config = dict(
    n_head=3,
    d_mlp=1536,
    norm_place='pre',
    init_std_qkv=0.0315,
    schedule='wsd',
    decay_shape='linear',
    doc_mask=False,
)
Each number is 500 + 40 x the weight over its row's rms, rounded and kept within 0 to 999. Layers, rows and columns count from 0. Numbers have three digits each. The size before them is the row's rms in percent of the matrix's.

# o: layer 7 attention output (transposed), 384x384, rms 0.0414, rows 328-383, columns 0-31
# v: layer 7 attention value, 384x384, rms 0.0476, rows 329-383, columns 0-31
# up: layer 7 MLP up, 1536x384, rms 0.0536, rows 0-124, columns 0-31
# down: layer 7 MLP down (transposed), 1536x384, rms 0.0369, rows 0-123, columns 0-31
o328 090:446502424486407566497519640481473543490559496368473476481572562476550445520530488496557542553513
v329 102:529506526524560512510507559474499525503525527485464477473500515498456426537512465479482453462581
o329 099:443569462483556528488542474554496508457532508454509532413592522494438505511501450492464451550478
v330 100:506424453453433422536500504458543470460577566501548422579463516503470456580528520470473457531559
o330 095:483511467484521457489497522448449593457521504563526509590541552528518488506522558514474515525505
v331 104:481496522555515451547537517546486456527493553489479493496440501475491495496446572512540504501451
o331 105:504534508455488526483462532475521505614530416546469552440521522440473468509481569493572523497538
v332 098:481445454574631500512428480466460508507475522454430463518539536526458472554545505478438488513411
o332 089:473482470523555491466439518511549530512552538473481514475507536484556499514508460461424474486507
v333 099:472510524468519542514509548402512557554538481508545545509525486553428556524490439518478500509511
o333 093:469505540468573488543544458470507514522534517521631500478510492518525501471430469496454478463504
v334 102:537511529544532440464525500553427487547488474494455443503401523537465487454493467535492536498520
o334 097:503564427581520536459556522552464473525554518442467523479519468502461517435490496481541478558504
v335 099:577469538449511532435558488505449480470498465521491509483522508483531518571543537489527507488480
o335 096:552509537498523505563522529536504409558494446466518535546497578408561500548472581473524522501470
v336 105:518498523466485489453517552496553562503469476504481484497471478510531490539550505537549581529485
o336 098:488532504526458407501488554533556556453565423460482537484502529466511498471527572514484559508550
v337 097:498493529521514478546427457529451537548480524518494512434487458495461503538481497493467509516541
o337 096:541522484578467523506518517515493544553464503420492534539472538479463524482489459495404476505475
v338 096:529545435502500484473504576445469523457549437485490432529502412443524575506511472482520526528533
o338 095:518568564466496463421535489492511581457520459453536434459570433523547523480539502423513527520455
v339 093:490510398441558501430521495448443538472529552497508481463421399503510460430477476536544496472467
o339 094:527491473532574514502499493533537504576488488566549523517465497497508537504533472431456488488480
v340 107:457473480497493470544459520487486515495537534500511462554509438504463560490438503516548529476457
o340 108:410503515521491504486516521443490459479470502552500498491454478493459530503425512510490487448494
v341 101:514481549463482492492458461516445498474551498530545495486534484415540459530488391490536529550619
o341 100:488564545489544519552551485446446531488542480469532463562518534487470521477558510488453554479534
v342 103:455518517534436507452488522518501530516551525540485430523497462581506507589547513478490465523464
o342 101:504496503507496526541489478554561530497492485508494505528469437447585477494434451482457452465486
v343 094:517516547504507501433441470519503465527448484561536559502492491509467479519517501523530503506527
o343 091:490541414481433483497472472478474471459576526533466436489447516583512459481501557478521520587437
v344 099:424469561506540488501522454550498455432474546490491475462571525501477504505530570452494503540568
o344 095:449489466453474485510533386452507478469514443426509522492475511466473383508488434450460542546484
v345 104:492469538536456453503475446464449510577448552508517491462479583399526514568426497501492487569476
o345 102:541525507426426441425534462507413506490472498546490462524477513489459493528515506500554499518484
v346 099:569458478461556472519522495438533533512495453448498498479476476536401501514503512567483414443451
o346 096:584483545453490476501508513578461555489539482462466504431509525578410497476498503592506456478512
v347 102:522517448541468460440466491489460433473455480482573470535506534455486554428499498458488568494507
o347 100:420497478488516520424467469558531542436440430506498471510499536541545547486460550490455543610484
v348 084:402543534517537569440531550516519484472528459520524497516432495495409449445503457501544439484432
o348 082:480550491480542486528562521497467528551568513498459466615470547497442528562468530511600489510501
v349 093:461530435444525418446440513464483519447504517528446489457462435509511469450456513498549487501559
o349 089:467471456497447507515510492443552548472428494545529440516465505497493533475446523541485527498516
v350 100:493504454509537484529531416495488510418537469449457541480504452432485465443469457528397584418491
o350 098:480527533530521523522548427512501488579536524529524481487542510480480483507540495467508569463457
v351 097:467513459508498527477602510451462511532490556450480505476539567491493459532457556533513408492484
o351 094:499491529513493516522524446538550510511469476410523550517490526530433475514528484502470506464530
v352 101:467482502519547460440524494436452554570501546552514521557490432502493528439411549495450499462535
o352 097:393504528525504493469474391506447526475475491477505495520481496504414449504424479484491459451537
v353 101:515383441516489536448547469488508490562588445584484476551507534538546553404561506463471473501459
o353 098:560560450462475446532520513509481473532526477538504483460497572483493560448538472565455447464545
v354 097:478484463504492561540485526532521453481519564545502526481464545457459468545485556487471492511457
o354 092:490482527481497487522451432451458553523558470488506522529411499485548482593443599476474496479443
v355 096:490521498448502483503476496509481431447551472513522560491501491430539503548479490460518457478392
o355 093:547542519537461486473562525418494523509422481524525469516512484461500480531514483498578463562529
v356 097:579512493552526576511537443484479496489475486487494519568434506467519545509500468505541416517512
o356 095:481371499549554485557554449559542482477570504492554478477504509549544468469461461439511529501543
v357 094:470478528533533467527515466465456497451597506534454528488487532527463558448526561530477518541486
o357 096:394457509500416493583428514509452522501513511471512433501529581473423507485580568510529472554430
v358 096:472492551474519469523519516516516556457453521557549491421487511542528543559463550451483511492424
o358 096:473489502479494488525504500499478487565515458522494485480521523563497473505489489506467497430489
v359 099:540555453455516524520512423529484504440478551481481513492517501537534513478520494430493519492480
o359 099:491583513569459494558589541510518451538472560524487505502426485505503546494535561503473538496402
v360 097:563499531505465498502527561422508484514514467475537414488479555430510510507548521496540526461501
o360 093:535515526495481455451530506452478500461511507480497485474540521542508530467495609603539496471436
v361 100:484441483528557505485525507510488482555516477531531449525462487539537534509527545518431463485510
o361 097:530526495551505495487468543524582423460539468476477425523486469504542571533519465468463484558499
v362 099:503577535511523501477438399502541460490475530510473507486536496502462475492560514445423544498469
o362 096:531526478496557518549500466510512497524495481451431463486548443506565497420547510505474574476532
v363 093:540477490546527575511421501523497496492488525423555481499515461526488518500479470537556514432511
o363 091:552551503505479638515523448520494485484520444565515504435501511515504496454462471513447454527490
v364 096:484540460482493445549490449485492524530517523469531524506422501462488463486582457527512549484449
o364 092:461542562482553522553590532460541525540549560433469436504460553556474519468492460530486503538507
v365 095:472498507542508494556530513513573501445484447485459531566454548502478536495514502523515533454372
o365 097:426459526442508510475390492495446472432500450503503543532491568489504525522524533546510526524462
v366 095:581550570413456452471559502523537454578458436488445527525564498463465432577510497541539519573535
o366 090:482451538511462472424560498511444553502459520512521464499590492552516522548512471461542564506542
v367 096:502532525540522442529479490558571485477448505385511445527449524470445508488488490542530464437454
o367 097:469462499546461490528496513534450447539519554486502582566531477525500481492533502457521434486459
v368 097:515505419567446538549548491453529500437446540489479467483460503509482547454524519482458540499504
o368 092:489478563533517471526482480512471429580521594532530464475496508519491485496505532435492504511459
v369 098:518443523541502434430523456539464518467518497519470464504481445415510500513486547447421535480565
o369 092:527473419545495455450518501539526423572544592433497457547549461501514498471465470563528476562495
v370 097:546437493559561434488489465526492448444495497495481482465542539503419425516529535489507485511506
o370 095:556515460525517538493515515465518505522573450474533515494527513548457528459591478451478506541451
v371 104:534454531515434452470509514553465572506501506537494491414478478434446464488456469556559524572518
o371 099:491424456487549539499455509528489547509486472474504512442564548517441513501503485514498488522537
v372 098:376470457518531477483518487431512579543410516466464527473495506498498475564475556480468518507517
o372 097:503564476523504520535502498533588496442449474471529544485432533543536499523511508484541529420533
v373 102:528464543455593517485521582559552488518513504501517565549516564492493423446564471527450468565548
o373 097:551496473545509527474493465573595540551403483505488532492552483548555456444514494557492508541556
v374 095:540500471509493487474448441484455495452401475516502466467498459507492507489502569474580529527488
o374 093:482423444513527538509578468516515472522465498511479569450496516609528523433541609500521544540493
v375 096:446498499478463541473448458528484502517539522507578485525506476560432427491509512499560517471510
o375 095:556418418483506519492538497433468493481602497489483467520453506485514523510423474539531571498424
v376 093:548521505494520537474504542506498538540500459489511434490507490461516516445424480451501451481519
o376 088:474482500571532498543487473520494481591451462454469509478556530481496549469401540518538480546562
v377 096:512492563528454496463549557472475549478540443434460441585485515426482507468463443474471462562513
o377 092:509504489538498509535506530546452426483512518508505443496452440475499492508466469520466473512468
v378 102:500538471405510512527514531541472507425531517525489474486456511439444492540446509462498561527546
o378 100:517542455466504468524511535496481534480552554427459452499505522468495519471500510491527501554492
v379 099:499476560509539494522499522516473569534574472466430520481524490522538437530492502437453558556567
o379 093:556456538543442533455400444483493523439523541449477508504497434525515480443534432533436466519534
v380 088:455509503543476519533527514456454581489596468447491471526502452507532512465497482445404497539472
o380 088:490556508467531492478486542528525475504523437436443479493514557432561557637468450585480471519522
v381 099:416467476554441481550454441470481485414503491534549499424545581515514521469522503472475510494522
o381 099:513506483519480480534494463461451443545544455461534555591472475455497472542502408595496559569476
v382 094:475515520501540490552611493504526573456526426513551464481526521513454509496540459478429506501488
o382 088:495493480420524465559440533469466537532580548516416511475452472485507476540557459437530473475495
v383 098:479503503492459493516504483459516481496511530495472464527531470508471494528483522481538469558470
o383 095:446524495510491501430574447524525543512507536546458533527514518460475480551520430522461582586481
up0 094:432504505473450503504556543584507578482465525469485472454529567454514494515570533567539452499580
down0 093:485578453449551490518544553436534522565476443483528481517459530546486471572562489542405528477449
up1 103:507537481569478539506516494473490488523462502532523519455457454494550526558520500555535539491472
down1 102:467487437603472433503528524549466483452337529528563550554480521540471503495513437489577498530506
up2 103:454532564457511488503501534540524467514519503455431540505521548520465511413549476504573571480505
down2 098:511550513496523500528490497517543499405451462545471544452551538500543505576406533481542545412497
up3 092:486521532559514431543485540547564518529533499469561507523519508576579543528481507483474527472521
down3 092:482500501503513475417486539489490464484558490516464543403461427440482474505446437522510584489504
up4 112:473511498512475537574560521603488522552485471495501458517417479493451442472494562596533407577471
down4 108:512503441522494462531444496544434487556437438472478457524529522494506528549534554517433437562493
up5 100:527435485499506523420570510452530531505445466507467520510499428507520498499505537459507469551469
down5 097:499410474524488488480474453490459493454568494458527459534584484478508524515455485485516545541509
up6 104:402528540523604420515473514540541491559465532489519452546466539497503555498500471524492471510489
down6 098:551549500479524511525513526523503455492458446499463450463455592528478552513563444535534542511488
up7 100:514472497547479473528523565528436442486471447500518407475505495496493459564444461537415444562482
down7 098:517527485483485512474525477568536550478525485462438552497499431538573547541502429480560569520508
up8 099:512485504512444500482478504501541544551472512421475461529526497421483427518502473449553477510533
down8 096:459534471512578506489454527495466495518447481577461507486482473511452493439517510429433482471474
up9 096:517445465496521460503482511562471470416450462454457504527527566490520475553490541565534476490523
down9 093:519495489492499546523474524425546465564490466495544452459579418483492490449483477448524461519449
up10 099:491493563535442489542518488452498555518527526484481491460556529506512450524488591526444484546487
down10 095:507456417487543438460467528472574479359477485469501462519494526459488497495540485458514516535546
up11 113:542498588443469532452445465499592460525521533476484474508511495460463513485519543498510529566507
down11 110:528533462542482509555475460526462491421581505524501498438474548478514490516458492500469459467514
up12 109:492510498547466561514527571465498477498500497543453436463539499442477537517434536430433516496514
down12 107:444456491456467511504535548536506469489492557422547470481540584452533512484513459447488517522478
up13 106:490532463443515521496454512497490425412551479485509549434447526442529524537514543487495460504514
down13 106:532440533459505512483541468504420455489475559473430457528528576466429520467524507505482528530486
up14 101:531523521472428502476486502505472535531497544460475486437477531506460462531523466489475535466519
down14 094:410531547453566542420486482559510552464476533495496506542458465502515520501453567476525512506537
up15 095:514495577553497475512500550490489542490505500462512442482555532504459497457514496531548516417486
down15 100:602441544471559482525503495466552476489513413504563476530483513492481499506496441499584470567549
up16 095:484485507541410514502499471491521470494458559484470434531464433460520513470552485493521471571484
down16 100:529512453510537496464582440458524476534441593539514492465440516528494443544426533454429513468442
up17 102:495470479488445503469522483532506548493498546533500472461505484521468463530521421583466450497511
down17 096:551562526502576487448571523443453519487462540523528569492516476448525507469520553481571471476502
up18 093:474473496496568492549514496526495464435497504494487494430490552436490471576484483501531517588541
down18 096:500508498537527538516501544517540492536553448445545473470467565481482513498511546481492532514454
up19 091:522509461409457497419493498535528548519576405538468469468563477527461468490545453382484513461496
down19 096:418487550522502457554511442550480534447552482515446507532539522515532490479470469497479487504489
up20 099:547535526572522460554467542460432401540508491539500474529481521489538501518439479564522508548527
down20 097:533384471539498425509547491494464478521581454475488456526454528478520508613479554432505484549483
up21 090:465466575510493505513445435533476526400542500531508480486486414514483558510523537560466498506507
down21 087:506561435528570530584541543514510528585496507444475542503523540502527579517499503475548464530461
up22 106:530455554506515554608473516526506483505472477514527463544480457552523507489566511436535441478516
down22 102:518506502491522407501490444465456588458571532434540494468513502535472466491448443580439504432459
up23 101:439550500518531512554503466477470551518563440498504533488454478487547562547564419489538501430495
down23 093:435513515524546473520484540569481555538521538469469454486475554558567532475582548505509579495481
up24 101:505548482523524516490566504526488452529461515511467514411508486499536537478419423540525480506467
down24 101:486479572530521511491448496537519480415477476529534451466469422508516509482563491469528537532505
up25 105:471536535436498509506496555530494427470479541516438587429533461493493546491496502491534502499557
down25 100:524522470551412465534481488601524513521404434430578539536539553418415530534435501489502463534579
up26 094:478468408507569472438487564565523453576503537535539479513582618537441533492506498497534488539590
down26 090:458501549560526459554517555480478433492472463454492466484542491499484519530610557521530494453462
up27 086:477467521521577484491591488466483496456503427478527407420506489511507519468515524567495503442521
down27 084:503482476429575465562530443477496516522496518528474516420509484572525462512493502513401517497477
up28 100:446525459493569497470541533577433499512513496516479457463530442528471458493542558493382493535421
down28 102:597576521470466449450455471470625496468476538559446496482527526422477461499493499487583525437478
up29 099:520470535529439484514449480559483561489517452492512522540535469488492534552509500534528519472505
down29 100:497526532534446515526459512551603530496492512568531494487475488501474471496410563496499440539446
up30 109:536517462519526519573544504476515550488483444511527455537435484472437443514532452494464562454459
down30 107:544424526508468513540531567465511554423539458483594466453471553459479497490533481565472480488563
up31 088:553426498429594536507509479382465455531476552467547534598540493433540495545499587479502526551499
down31 103:601493525492587467541514466513511550461515427517542515513485526511435472484495521576536488590530
up32 090:452492448482533605494506498449544536454542481531556527496474480534494478486539477486547546524472
down32 092:483515488474529531462534487430542503561533492520533568503537534441576509523529496528457510529546
up33 091:488530502520457560547580499516505534536473491497512491434480468504540551500498528453448537560516
down33 089:499570490481517467479487523497535491442567484528487500560488516493448519501539494510483478410550
up34 097:503493450558474541522475497463510504440481535470514467494506501506482476476473527497547515445385
down34 096:550419537513463571505478470478533537520528532543479473504554515502481525431538484520455522542542
up35 099:502490471499545508424416544408561493549494476504511462514428441549555480474406493527544553431508
down35 098:566524536550500469509572537490425517431512525460471511451464484543479511530546451513497468466500
up36 093:491487499406537444434561477397500431475516520577579505541476509531535432533522544480507521497522
down36 109:523602498533457522511491495461436506514575501447496471498539523472469514390409533517507451439463
up37 091:637495558413477473448541493525502489527546489503447614497508509515495475524512541466452550501564
down37 092:477468469506466539459472521545438534469464557536521473508520470443555506447504497466462573503533
up38 100:548438441455410532489519517446493488512583591460532528526479511479446491468526470493546457487461
down38 108:491464495476491512517546534447494560492505555520392467490497489476584469516491566573543502533499
up39 118:568409547484505543479529508520518529458497470560524522502605522486477476552563504536476529518427
down39 120:482565444445526488570458527434531501574485493514558472537528509557494490520458571523545552515455
up40 101:510542516470565475511474557447519452449421452468492514513464459468424530513551533482485540452553
down40 094:519517555476411509495432522433490496503525497490509464521515435466521492449528393474437468461550
up41 101:448477416552471437486471523534553480462555488518494562493526532466508516497602500503491519487391
down41 100:474506531504485523468493458445435568573528451454545545509452426590511471509451482506535472549546
up42 103:500489470462427423556484536494538417455492459474508557565539488526506515503539442464507491506552
down42 097:424506466467486472532528470562459456533421501503516536545455545469493498424513510531476450466487
up43 092:426547470474467431576520495438506485487490447488504493492512487641516552495556506502463470548514
down43 095:495515474454490530510516468454509456480456435505519506513514432524451498452497447461462466456560
up44 093:474537492542448591558502496433525489568503473494517478541505547470547545480458454561508443496499
down44 092:505583539506482562528457523496489493521423579489521473439485483517521462505571516523456498488546
up45 091:576544507514475464492467536483490524464509519487491412523513524666497519528507514480540507508475
down45 089:515491471507540509510512548460509503478526510492457491423507597463454491515527456573542470472526
up46 108:467515481510522462460494577502493471470467474508462498496493545471472469561472438501495460575495
down46 101:585479463497491565460479545512476426550484440509568513501542457482537572506524527485423467472504
up47 101:490572503463469504539490462398498514445528540541473500486542479476559572435535485578536508450409
down47 101:536543440510519450484502522509560468441514527496568472527468518503485438538477479461504533521475
up48 105:462484455522551421478461527497487488441524510511482504435566586562525523521531480520551531502500
down48 106:444555489506564484445492550524416482471466577454472495517446483517494545504538569533584507497502
up49 097:583532476521481478499492443592504505589575463520503442461505527499463520556501550535496549574478
down49 092:534538502516583524511539486483553517437577538450498509474487494472574477451552470472522525555509
up50 100:507626517495545493550482547534438452469516496507488476507470450495586460623582429516494532528519
down50 098:509478459529567526506537526468434551472452507492554496422529491571498458529541543542453504461428
up51 094:442526401538488477580534503499467447456500507560487485536490448530479499555473485516436512473528
down51 099:417430476540492494512520502467476457481408552510511516557502453517494546518463551516445506564451
up52 096:476431473409482499406444540465484469471467472538533437427550518553538512501502484495508551529500
down52 099:508604452483478523557424474443607517499504577504495523475434485507448469452561436459555519527537
up53 097:453501390486484462455485467539515464436441460513513525563544484560512428502525512472503492557569
down53 093:572462467477525479467485466485522495475483531411504527513554518471542465516558481509517499463469
up54 105:562474535458536488532512452519580505531465531559489454485487485493453510552495549538482467534534
down54 104:488518508507414502513468526580566460560501472510465536567558519488446482441515487481511531528467
up55 106:473579538474506478593439473457484469455577529493522472510547420460541505494542547513535450505541
down55 103:515475535512486470485542539477458550500504468420559504493432469456541504531503507530449545556491
up56 108:482507502441551469499468544532543487456551448476479484490510540512462505477469487521513496472455
down56 103:547510547543433542429503497510490541472538504485519517476519462462575553464459531560463558521494
up57 101:517512482481513560523519450578541511537458523504526482499560468497536490520455552448493487471505
down57 101:519400497535512418513525562538462511598481497453535511521473535534500550493467475507482582474548
up58 097:505458531593541467515548515445497498478572513513526490567499599536496519490478468561535498490518
down58 104:510519531447500540512483466501430530475552503477448521425448501498530508544563460520478490432478
up59 106:428515551468548513524557425506450556455493504556514515506495451459548512551493489509497433505485
down59 106:487463497526495466477454512494529496492451538424519433504520542566458535569531486436519494476466
up60 104:524535535499508485470508511523566545582528522593540519475495499452586465498541566534536549519495
down60 095:501527400475509508512563426492512479467552437457484476499574486516445524474493433497503433453504
up61 103:487523467512476427466480511532532564508512535468502519471502493458432484548578447547455448559528
down61 107:524425497417519531540539494412528582497537481510486547490517500479507429512498511513559518493506
up62 106:468490507513423476489572454537486481529540479481524557504479476471475449439525535498532513499475
down62 101:535461512534547508524469445461481444501500497513494538520468403463491525532522490541523463486425
up63 098:415506513435464451500496503513500515549432433461485502436486560573506499527501565530454494497502
down63 095:450588558494542456469483499557500473484529537501503511507467448556549470499506538513445498468515
up64 103:438509440561482452509470526552521420510460574510489532516514488479478450505466512453497472486520
down64 097:538443464533520551536502525483591543495443436538497457481541512440482498479511469462499519526500
up65 095:466483530518487524519492549547638477538544476492529503500515363497517485542473488448537518475590
down65 096:554521482422454485510577548493448522443530509501478590499380465480490463473462471519517454599472
up66 103:438545433498477484526468501496495407489596561521428404522489511499488519461505497453510481505459
down66 097:468534513469464507512497454546532598523464535542534525497510534472532504503490504469497510483493
up67 092:445516542506496450460444475504522447475486540463467513554515478518428483459555478476502455523512
down67 092:531496500515547438487560540398494517509549502446525473514541506555540525508470551484394502484528
up68 098:607528535538467593476516551522512448488494485518549553472462519503535437534434538525447482534494
down68 102:518497498422472535493527474507534495415507530527547556479526452439458480437467523487469497466540
up69 101:477423563501516499448447553478426393568527533476521558527558501450519475499512480427493449547588
down69 101:579480483532465541530518495505506517382489548542530473461456519511486528532499503469511539446490
up70 108:499526508564446472474489451511462415544523555446498544543551494468528508516497507518492488479509
down70 110:519515521485505454508555526457500600488451508417510521500474484606501542520556576502479508437489
up71 100:466384451543541481455501438509526499521527531533493522562509490412551452503587524480487451514435
down71 106:530479527518458521479588508484425491490541522501585464527530505500553409458549404541465519498452
up72 104:510437449446520567544484434435532513530529526459484481533400563488486499558463524514426508469477
down72 110:469493487504447427522492554662502568463578505518470491476519468520513499565546445483506567531454
up73 113:480467481475426562452473492533483504556593486454495444488530532517487549525494453544535522470563
down73 109:502486505484430530470491486401483445562416503477526462504515578553479453521465463494543486499541
up74 109:510542589492507524531548530477443436509533504527530584508483488460485494545536498517499439537491
down74 122:498494579509514521482487539447534517472503485478521474451468482507465459445513506564541511592506
up75 094:547466489514525490429484563519454463518548524535447489496489499518439514515500496451509488468504
down75 093:469492507488432491505539491495506537490508534478496513475479514477518549465484544485520491449514
up76 102:553491513485420472488471504460478513552518454467573457533474514502409508523495466454500522467483
down76 103:539477571455435455543504459501478520522447523539491472447544426489507478424581450495577502518485
up77 113:469558533514577508525532507496489518452562475486448552522458476566491473509514483448510495443552
down77 106:431496495595478446477534499488497408407436499479461553486484434533465514513496555534511433531494
up78 094:560446471494530457478614543486480458474492382436464501524508480465511512536497487457513508507484
down78 099:509492536449480460511488477461516521544517494536526454489466515500548472472470490502551511485513
up79 082:490500564527525494464536480553483502430512396424493567523527489483486478586575546563593523518483
down79 079:510591491469565495461568482436475523523467474474542477433457551435474544473415490550410513469591
up80 105:525551537470487533559472546486465490497478561473582560544434488572497475528510466522471450550451
down80 107:422460480529516482520498488508495509499478473486515496490486540528520493435465484529490442525510
up81 094:490565584588467514471553458520438479505488508450404476486489454515457519518497511494420514542446
down81 093:440486445499449507501459532508477480490470474513519464520486559516516487559480446500507561465506
up82 094:525521429532516511498476466569519535474426499546482549425484465497517544430432489557425493589471
down82 100:511513500498595498508540465390517437556470526546503505494523484466467478498419520512545531503528
up83 121:501430472513465397535512512513527481551529456503499505545400472472517496495586495544508475531485
down83 112:462511568564555475525514426476479498484479460482524458457499585488504543484484485499505439493499
up84 116:502467494504511510482486495453467480466488528480549510455448466524498419471527474426420481463437
down84 110:470488446486461505507509519470481552494501520495460540477456491493459473562526553446469475429546
up85 089:489487542543459466478552563496547478461489440571468532524494508463504507558488565531488515546485
down85 092:576532451436492439507512403514439555546451579563520557554478446527502438529490477435570524446465
up86 089:412502469451477499541490475550575540532497515454565526460485489552545516514441611497499546518578
down86 094:514487542520529407436502472544503532459541490496520488505435509525476516475479552516450522540553
up87 093:431469504461486568584556438405481442557501492452565447571524505500506512562493508386486560437507
down87 116:478512450529475458419531559559492523490467541485427470431428542494539514446479500557473414572511
up88 104:480466457533461414558454510467604474478459526466499502500491465553480525450464410483529540474493
down88 099:528455560523503545463481450529531520474427448499524477476475473472553514506512451513511487491493
up89 097:484487434464600462502435511471489475552504554491480503511532520541531482513518607550400497493506
down89 094:521586592478500538495522525552428538486535461580500471532527499493546493501534437519482555465454
up90 109:535478529484483506636538490511490515502577465518572519536517482469578495517495395496461503528507
down90 104:501539465575451486468583460458409519521525550487448525463516453529446578472525519469476509551509
up91 099:504525515446476583434538465551513429478511506477491518481463586543509481516470507472535507440462
down91 094:563476580524503464569506558534495541443509502537437583478544425479528482543504536456543489537431
up92 090:445512526548477476471475528468464463537518522523493560529434547494575477538595484421508466413549
down92 093:453458485537553499476507537536571474417445429533555475539473468511511473524536510499538508566549
up93 099:466466451518427499622505455470515444448553479471480438500499509502468480508514505490559501479537
down93 093:592588517531489435488563520490474411389530546496518414481515535474550544531510426529417519483555
up94 102:416519478530544531466545455546581487487518532543440567495530450413538544443517519538474574549508
down94 097:501537507594544476504515449485501548549495594513465424568525539458523470497536453436583453501454
up95 091:466477476596470521518505609528519509486547489523465451563458430483532477435594561473492506541480
down95 092:517508514461449508500492510575492461463528478483575574524444528459515462459484468531504403552499
up96 098:487465500539526524511488507485466534499542498450479519553538490522511541475576500522488507573547
down96 103:504409546460493507474455498517488506506548430526470450515494492511522557485524527496548552549518
up97 093:507587521524476485503483500540507481487470464509503446409497486522529495557586545462570538515494
down97 095:539438515497505545489604470520551476516515536527504509474539523465560510565532453485459470472464
up98 097:456430519486466462542587490504510461465579513496458479546505485464556490455478481497406486543432
down98 100:437525495551574549480446537463528493490546474540529483421550527485531450533509491454481542400491
up99 092:530514503523458558558538542526471543500514500553491440496436487462565427463506528493521465420514
down99 090:497505542559521505514517484472526438490493504540494556453460485504478533560554504530466526573479
up100 098:482518563525546495530479501394530579565546492508482516517515448530505449528539465544443562531501
down100 095:480497489483471491502554542479533436592491542527473514618491470585554511544550564516542499553458
up101 096:470510484496419509464509499476491542490479492530449580523476519530515455544499582496546472563472
down101 099:502497520453495491503457441467522503553580471471462455457553513511515507563468467548418577510590
up102 107:489646517482515457540549499571486559467498511467505432487506484513550415558476499538533477524469
down102 108:468463485527506566507501518529475489437496498543493483452494551531514445480433483501451500487473
up103 099:556512516535477465467474506588475496491525526514553505531529510511568464463518468469475472438476
down103 102:435470504505445515542418532488502474497463426473503463551522508530468570482488488463526515479503
up104 095:530475482407561503451539443505502470543428466537481494451594491464472516467492559551560509529517
down104 093:490541466473581524461521418475445548562469537456428546565495557494496481461488502491523430518439
up105 106:544521544499436528498490441471504413465460627502493503433502463503499519439504474519508424500525
down105 103:487502510511462509434499492591528481440461500466486479488485513501544548521463523511509469577518
up106 103:500448541477512489514562521491495550510544500510524484441467527486492441471510448506528510480495
down106 102:491500436469524514494543530545483513528477572524419485512516464510527468484495543550536522453489
up107 103:498500475529480479538522549494411498583539512453525480509441538455507425521513501442512535504407
down107 099:551469440511511488485602557548462462509489482471487505480542548488516441535479476446508593571407
up108 097:412487464428494460523517488545479501488507506499579538493446527479484557550519581538440453524355
down108 095:483469454433480490492529561535497542446510494491547541534470490584485503467502536442432511498504
up109 099:524521437510515480529538530494544455483521514480466507502506492531495527432494488490463549459512
down109 104:453540495637449548523532506649522509537480562502489504460461450510496487465532501515419488497539
up110 102:551482508539521429512623433448480484535537468516514498508537485549506450528513515474477559510466
down110 096:474427502492498510478475519558490517580511496592522434517474466508411466520509529423528477473497
up111 100:481432511529517539452523550464535517498547536514518511565519500539479473502497555473523472543470
down111 102:520519509565464510526412459615499469516525574470501534493529516462478497488540492524475475497480
up112 105:488485506514525496553509447578477520565539446484587568496501535517453417461522561523500490533520
down112 100:512511465520509493504519522465448541515483538511520507530514510433483530491400516515553417497510
up113 096:544496513537467510474487542390392525498532559507598481515427528521489463530473501486504486474531
down113 097:486563516597501421542517493488507453460446616486462458458492490477506485450478434571511522469443
up114 106:488490484519502539578493483465535403568581495498496435489554524512473449515491489534517505466488
down114 105:478531478509578466500482491532492469587520475505546469504457512541601445456474505436585463516537
up115 099:505525506510419507449479460568533515548533486508543484471464528471398570465583445517533474474452
down115 097:477493622469514516471474541493405541515502493574528523573380401426494513485529447499557449473493
up116 097:476438489482481530532444524536501480478483476482573517515506487412444524537467556486522468428472
down116 096:532464509482561522482490542548541491514456504509504514489435547515502469461511561520576469514564
up117 100:522497489564480526455546519532498512505485460536451440429459550558478445516542566564502433512437
down117 099:508504425445507495448481452501621455552512467511430556531476566492521541493484449508540485574535
up118 097:431492483431483511418488481518492474426480574570463476490467490498515472474524521486580474506540
down118 099:543489443503518562504410509541483450493432445528491428518496508523498400557485458445502490534504
up119 107:451514488453520486517468498571567565545503491485468429529510422460397492526469557532473457551471
down119 105:482542497461517578564440522515521546541498533588555557495430505545520511466529455536421472500565
up120 094:522495551523558487430509570538579468432529564591470520512565523515510475529535475480458501575434
down120 091:444513482483455499506547524388474533482511484464518491556435522528472492504513519513579459427516
up121 100:488403476490506442539569549547564490513470537499496543464527468435551421510562523438437462450454
down121 097:476481479471466523488514493555535471477495429489585532423552523474510465477493459496486434549358
up122 107:546530482508490535517515558451474484478503527468574543535485476563492440557490563471448521477533
down122 099:460489580450625497489486536567522447522560510498495498557594531438538557527550488594399533503510
up123 099:465455618518586433566546466515548531493456498465457448537538510471505557465499531534524519504438
down123 107:414482488438544521530463503509492460491506550480483484460492514493514547559512543516541542475559
up124 102:526474438507562462501443489456559525528483523527529463468576514479476440553489512488460499481495